Weights of a small transformer language model: 8 layers, local attention windows.
Each number is 500 + 40 x the weight over the matrix's rms, rounded and kept within 0 to 999. Layers, rows and columns count from 0. Numbers have three digits each.

# layer 4 MLP up, 384x96, rms 0.0898, rows 242-309, columns 0-95
553488548484499485522548532569476491457501507402514482547444503504444526456454518498506463573588491514520456485526512534502425468537550518467563481549441459503503528523482546403504460470473564524513488436474548560467430473521545483423506523547534506475566520478528482504449520511416550451
511493420480508433550520387536517529461517534423499504523513546544478510487540534494521510465486511558514574474556549520496485494505475450493534492469547473449514481504427506516475481468511553503510546490452479521512482534471437528519529494501544487551467465481495485519525495534469538449
422527509496517516501482415442486504477528477494458498621545585433606548469452424532427523502483476493527573503532432466530570461469548498462464466517472450519548389563542562554546522542515458572518453496513388462509510422511562476500532486538484404530541492514513423625452539578488499476
549500545567466528494594500523509463542563500485446488525499541532567507474422494525536509483516457495498498475479525557495473429465512507526521530542517500533472499478469487467451455520479478525512523487488514508463534563501464453481479495446556557453480556458434476467507471481454538493
567501540542449436495436410574499543485495421434532468512427481542547506601483447517534520527493492483524505551519464560549509528511517499488483558462522545487524509501507523491500494418511513521488526462464474560480446461554510484477506476490490518512512525496550416574495528450559458493
464486562461557515575465505429495561460608547449493492455451524478477675483493415460543464484478449480566475499519507491519528511423484505519494499480471507545474474489440464523505502534472519512460482439430540561458459513499475533501501504460455523469464430438522518532468469525539538468
523481522518498470500494514455498516460608518558507529489543504486418557509487480470513508543463551499471530440502550572507538532475465483514494495463530467453480490470425528498509431538443450538548521547455504489497418530512459486470539510532498545544524520526441498491445521525488534487
487454505538453502533557490506538457486543495494497527544460526538533530546501444528492504529460432508509556508527481500458518435492492484543535472490504521506591481501493419566534472468439469499459497494496482477477540497512509556485472514579460450468487511519532531478503475468542576420
509555466488499387469526487469608503505504506381523486549471519504594561439495541552480527501447484478462490453495501506504557426516486475553481524537530518544587475485442491421506478628481488449565498545454451474496468457505560510424469489500514410511497499437589511543535542499517553472
464504503564449567564486444547540488443506476540564561532467471562532511430500514472508532446480434586437503506471506511510495509424519488528507530472540463473433484542460477469564541516413534527428538390498499591520480507429467517439654488561510507478482482527521499544432535464489528480
476508445483458529481489465517498562432490452442514548558471477526444544519532510531542572538471528496447532467534499512508451474496479471497481507484496527512562573489503514454541507414521495431573503440431455538482462471537539504542514474510543498561515445481494464488460523468547506452
530499533585467480574465508511534528474497533498523464460513513504602525517499446485517525471507482498466471488527551488508543522560476507492566488487484487478546504482503521467489488471473507466542528526463439508494472502430451488481473462531459505456497512507484480589396500525486555502
497481485504494502515448488455485559513500452410534505489521508525527517557527495547543565534486448499518532461499526500494510540434494432506519492471525521435568517476483539507507579489467523473518581519503474453532505533461555488435523507541378507538609455475518478520479480555507487438
515499551489498528495450497452482539530513504502516490471498553530411573551451487434512514421483476448459483561449622444507478490550482497496520516555541479502468542466546538522585545443533483486509478489466445466520457449501549525457498503509531433520554469503536529512503478521497523494
457457488514518471472498498458501552521492582548450541504435506469495489538452522501525472638524489517498509461529514480510456537477550476583529509513518511490521521500438526532506553519544563430552482469471487478455514491522499442461492522483507471488492493477544491579389512488459426505
478502529484482478510488509497520512501519412535505519555568479526524529522463492461504427571450425495489502375537496522537500529524517498484566508537505512452512508499488516473536528475428549530484429532498419495522555565556511583493464545503494444474439436439475478581469464473508531468
499528412474468533540509433488594464457521541458483522522507513477407528500493483490518455450527508519553602561404513553540601471458538472513507531455538476458469564476494504494535539473481559465624481442531513557396499501528519572535517553520505451459482472475475424512497503502479508511
462488472496550554469501451541512551466491493512468515471433471499461520487509518506559470433477532559534502478490507520473516514494475463576494496565542475508506486486477485491531541465476525497456458421522463568498528463513493471529581510528533477522581505470480465558530521515507493500
472593532575492513558544511538477591448506553524568488546491481528436481501469544506535461535469447477520486441399563521551551510449498467523611470458503460546533486469490494475456497496477493543386548520417494504529510514441513573533498467548460505491462544432536505438485497431461483543
492502476559491550540510518518490560442505458445445508542471515553395504517486484566508526562435467518516529516539555481476473474514489495495523492486484492505535505486478470506523513521454471393459558480508433514495535498533583576437514512573492486519516439470496482547490507469483547465
516493471513543529508518454448533541482510524551511521518519567499474480527514428476527461545535458467417542535475524593464489478509504478499570454514464500589524438514504475493519461539522470430491536493489468496476441440446501531481533570497523520496509517515544528533574511475488463466
532475445479458528575480471478524457502516437450515528500546530584545502524479512509526547508531470487518538398529523474487582557478493479494581532513483593452559437447452503529573634498434445491521470468465479481505576507429520520470516547470478465513589417456459454515507510504541550497
517536453507464445531443470449483523494565522522513541530568523528551547511531450583544548442528501443418459450458472448498514530460440445495578536505495523532572513463524494543578513437481483549562498485442495520508505478466484493471542471455504525545484482506509484573420530492509479523
522462478550491516576537481437443477488557476480492505516476546522526477422487493517475445477495449510478562452495586394513490585505453514503473473456545465487442482500461519468483519536551520536479595466486450509444550561452470549399518500561468556562533559471588500528435581550513471399
446557542514488414546502490485588521505484517427503612493567438511483519477490480492516488508520416536426538438498516524504513532548508544512528585479474531475546386470486478484421523533451475435480521495433460505576557472482530553488487524449490524497565548498444505484503472458492524437
466559464529503487504472459521578600454563478496471529533511542519448527458528480479531545489429467553540489478424464537474500474405550494617502480556547411473506522536508529498484590540514480478529466443475389507552480510528485473467558509499482405445548572532464494533543508468518467444
578550496456546518535504442506490443453507504556454537537517492484462504506455482417450496508484483449533506511423511578503515567588542511516505536530495503521503477509497454464525587592458458510477456495456484561463501438497582463435544433463542415557605462503597515529502486515521452521
534526527507489455561468430559487497460490418523564491486507537562563528506495525531502481452484473576493494463441518494535534531408402569496501522469520479544487438467492519499550481554445521455553482471467498538454517506475494479508494443568454521462531521515508465517517506508518446435
461474571535487458495508519554517494524484489407429495478517516501451491510503497522453553546480467472540499458447495452518515532469496415562510451503521466536505491475499463527484526454542547521541534448478494526516475550467495475533503520514506457459543457490543492520480521502534471529
515620476554547499455562469547597471526560455366506534458484473471518553454380480489433517472567482498536466536509526493514471483496409462547460525480542482460539464503537548505545475537497462485485527492540468494516499505405505547399462564496518478558554537478512490516523439473493483595
530498464492495501558507429557540470502549558433496465479493498451522572494467526500547553458495460535470502523470463560510453519544486490518569497587545551526497439461448482435483464451423488455462581493458497514521566490443516477450532517533516541565547526531459422487515507432506450466
469555432498499517500571497517545473413515470528539456545493543473489538557503401470487525521502485427473607463518574514498517446551468469435519531538433464550572521505536516506479478521518515505533500550472534542534417480441511545451524486500499491528518452551475511546528483421497454455
549571502463572484460475446472536472486506443462489511479481504470483471519488524522477488466468541573496522453515508478548482454455544457530510515519568481472530531526463505518482511529443602555534477516518485482440495495490482505495529505556454535552550486490468488514432440506541480486
475432517512452494478563476575516543540505451500474555519421510531498520497506475521500508537441459580540539489508510518500451480512415506505522468554458436531516466517493481533432514571420511480519457418459452519445515469485596529514530484591475487513508459524517494523488500476459516494
505503485481527526503496508465537516461451553455469559487438548512398501520490497474484422549512420517479507495506586472479475466529486457541536519602541499531521494538452406483467532492536548522523460542487487573546504445464539495503502612479536479473535456543505505457515501503545500476
497581465516546509571520451514501439499478482445498525489467518549508539477444474473491518495498464500475507490461565482552512554468482517531476509460510555475457492470578474448449536473514491456481544533525438476477448487520542521508466527581537474506618424542526491522507492491465448427
500561522447433540580489468519547485452552441495519549549553491439496503565503505499549500486548470510508613478497447478514542424409476524453533641487398428527493479411529505520500541429453487442443401418531465561541483578481433595407493569524500519544479526544560511461478499543477500558
518564508433506432471497487520505495431492523477477470527471515479474497508542521515473494498466473494546503509539494511465514490445528481490508484477551463502525476532478498519523507531514526512459477488509541553433465486521515521523531485520501536485468439532503536498492552502520504490
469598488481504549539477506532505492480533504455467556526473497544472500450509522410430531517460419489521554442525492441590452485406529418485486507504494512518512410592510522489494507447526499407514523430522444599557538574428498484452479586508445546524574442523563513514426481506512505524
464562459548497533513406475571520532481463543474441505454497495539543546493513486475470553500455534495522553419454498480555538554447557487510525536511495375518597447531461484456473526497518545463515533469450469495491502527564439541454491580551543522420521543481528462573485503478437470524
482479484514489474541457467601466498475500506473536479509507517519460457520500506543576477512524490470522516511479483474536570488489456534536503532549510450607473449447388493476472466587488535487490574558470537470460562489518500547540544493476501473544437449480554492459469474483476472458
461531531496504511521569471535458598480496522502494491501509515501550436507467526449559546546478514555526466462474412561524551494439449527513477500480501470516503522532550521436468546541440468512469529430495436524485488511479522501493497523488538476572541473484565446477462455532418515464
490483497516487489478455467509558597483483397514573536516433492561485493446528482525463467591455495498458546419539448485604496487484474457574473502522553533546534512489449493448513463469551590462542465504478492542512564511439528514495443494562498479505486415457471492527455533592546423486
403600453479574517517616491451478536453594478471554471510520465558582441497500459503531408561552478442475518533497561535541505444441543390476591548552568472494494533555518547474432469556522478501434496405377434459527507504436544545479551575525526463526477536486577489486471528510448529514
463508492522551512522453501490463558513511502500526460497492487528495494472497559483490506574472439494438505553475517558480494448520540487557538487493493469477485508533499482475480555525479499523550538475460487531488557520481436511488498541474493505483519527393512420534467475518536495517
534526534483474471476515529463518456473485521496511455538479524588525515547516464551501499502498485487441456499500447465483513537521537484477496544495461534475544529453536511458502543505443494463519530445466464534541511511499489554529544474515414510478523479463448540588504496506525510513
446488486498548513517607518413496509438469467479493466527493495531552526539477468428524466576491506430486593420500497542522581512487513436500467427568507478511469508575468482443524529516416532516559529469536504488446519558563508494516612484481512428590454537431501448556485488509449490446
507542460420518408481486417518475597447499476464503465502510480565535444534500465496527515453528520502527508506503533451484585540518479510497509576537563474505499481433482508493503552542456508565493498499502449513485491421553570497520568508501496468515504469518512520568401486483448491560
482513541542529502502514491495466543526496515479448510525471503584471504552502470380495452523470397530500532488448503535472516489464489541550480508567586529505504483505519540485504511517438529427493479499521467503527489525469532537490582493524461446435534500471578517480436444489518530458
449558507609514480467478507530533451524525499445461569500480534510559515563430435473532511453442510453514468504449465509486470521489461496556487521462503511483617432456485571516470462512485552581512532528474475522507518560484516554528517521478501443514499497488507445557477471480579520484
510565523492494526508491516481546530541548515456463499489475472433531471490550526537503515499540491574543483464439534428502475547508479483454512566554473451514480494390481549511513487513481543442478517475466479541477477529460498491516561526487473507468474445518537505545458478457507452514
491469549514469445548505415473488512477464485483428516565513590517466485418478491503494458506517522464541485576496497535544494418444362517592486550519518446477447394505540541468466515589506474498452541533466434561519470497488587546510515501506548485537592437431465486551528544541465471479
519471509502478504466523464509475565458539555457552492493504522510465469480523527472555498477485497609508508448581466477574506544536379442460477529537440501519545551469542592498510511521499487507475493471492510562443566463445511517462540473484442506572525449518422468527506442509446534506
505481535575533469500513553483533522486480503492596529442505469575413520448364521516446531475450462538480530442470500485564535560484483491481573502574533477503451483440537479512502619519441539477496530481536447521446478497466500486516581517511435508563486498474624480441473484486447541501
450530485516433551530445471431452502478512529478500488508555603457559457526504487532504514456485447493550510442460469507505541446539502513504563484516558520586486442494441480536513527467482563516506456472486504510569434524508520465485592497534484544521502511512516402511534576523507485503
481479544535537530457509398525476492513516528442447422504484555549476511583463464485542477527484512561501513497442503511540551495518463530481444466571540506459448513509498493559537472456390520533500500428478528487546540550521524481502489478550462517490518474501510399501507580473522500471
553529491463494533500478475587462470457500480423478525536433525473516550576456430495520560466533512496543442549497512521477532461499436525466455475541562494548547453528553465460569522578456491518441466494443472520554504431500473520517529515473506468494532498533515473500544507487539524446
575534538536539436482472490455525475485512506503562487529511506534520497507441483419503434556463484530480601503492479521541514530534456519500513540581502504561495575463471522401526446604504518570456547513469496447528491462437406491509560426496497445487540534479424487467512514550460516488
536512538468435521540543523543506476459499469518431489527549540483478483483515468491473445552475442544480538498475485484482551472465511474527565557505524479533526463522533473511567505498461500445555476455489498521436487444393457541517485485501530475506492494512505528510510528477495517499
564521533492481512589511477490576467497548486496528523503491543554488600504468460488503443484499522517454532524552498411505480504445500440524473495529484486492513501427527480453517540471526468468525510490518486506548556488511547466517527428571462477506501500499504396505516521483448489497
601561518497517504520486515438583447454533508515510502572478555491483500435471495515482512484533442523499470415489486479487578488442489470586522629529514438565513545477425539498533432546498473494509395494517460559496523534519447572457525545468400424501498510508511513598515548549465508483
468519469531514461568527484521457526501518545514504521476501551545540458478415450461449613476524452565573518508454571443546478481501519434526435545513466472512518469426478538514558516433475487560525507500504547541456613503439479533478503539525567517472519393575587401474484483524435506447
477487504496485582523529468494483537538510475500529576519406576552444489562484524478524492540479452530509548535491567470465491474445488507558482488514524465472508484482513441558531509506420493469497552475501464500469525492533530487509533499544430401517489417544547506513483430472513557473
499474466536550512517511514485455471477527533565441542515509485564542507519482480461540495587438440546444543512517478519518472462502499537564451539519496499486524537433422509525523494414387530453578445455530484555453508595527524597473569453473505468520536475441481459498489464440515535398
538485493515513494486469491547544547479465525469589505473548442542514507522476525543509498461484534455453542458479435481544619577507474500455422494453559477515604418522444595472459536487494473536533464516401496561442525572548545532463576498558477511491522475477514428497498564483484390446
524480578500515528511561509539524489484491485503523482510461531467438487564473510469534529509474523488487476495537485516521523479572491471498506556493459438520531460469486553545613512503532494495517513476460504555425475519440484500468529520428523499465500436544528438462469509452505478533
498519518513592506531471467517574540527491503538485463489485451542475495509514457417509559468497479479482505463479464509522476517531449521495530519522492553557540545452449557448495483457492549480525558506523509494487486426462563511467483499482464520549591463456479449533449477502457566496
473510499585450545593534480523462548516539464497528533553483521497471486458483464491547474523477517547504484485553526532487603511434437482512576478493506489525503432522474601434514490438438502518478563496471545503471425543384488490470530547527442516509510533524476451451448529579482519477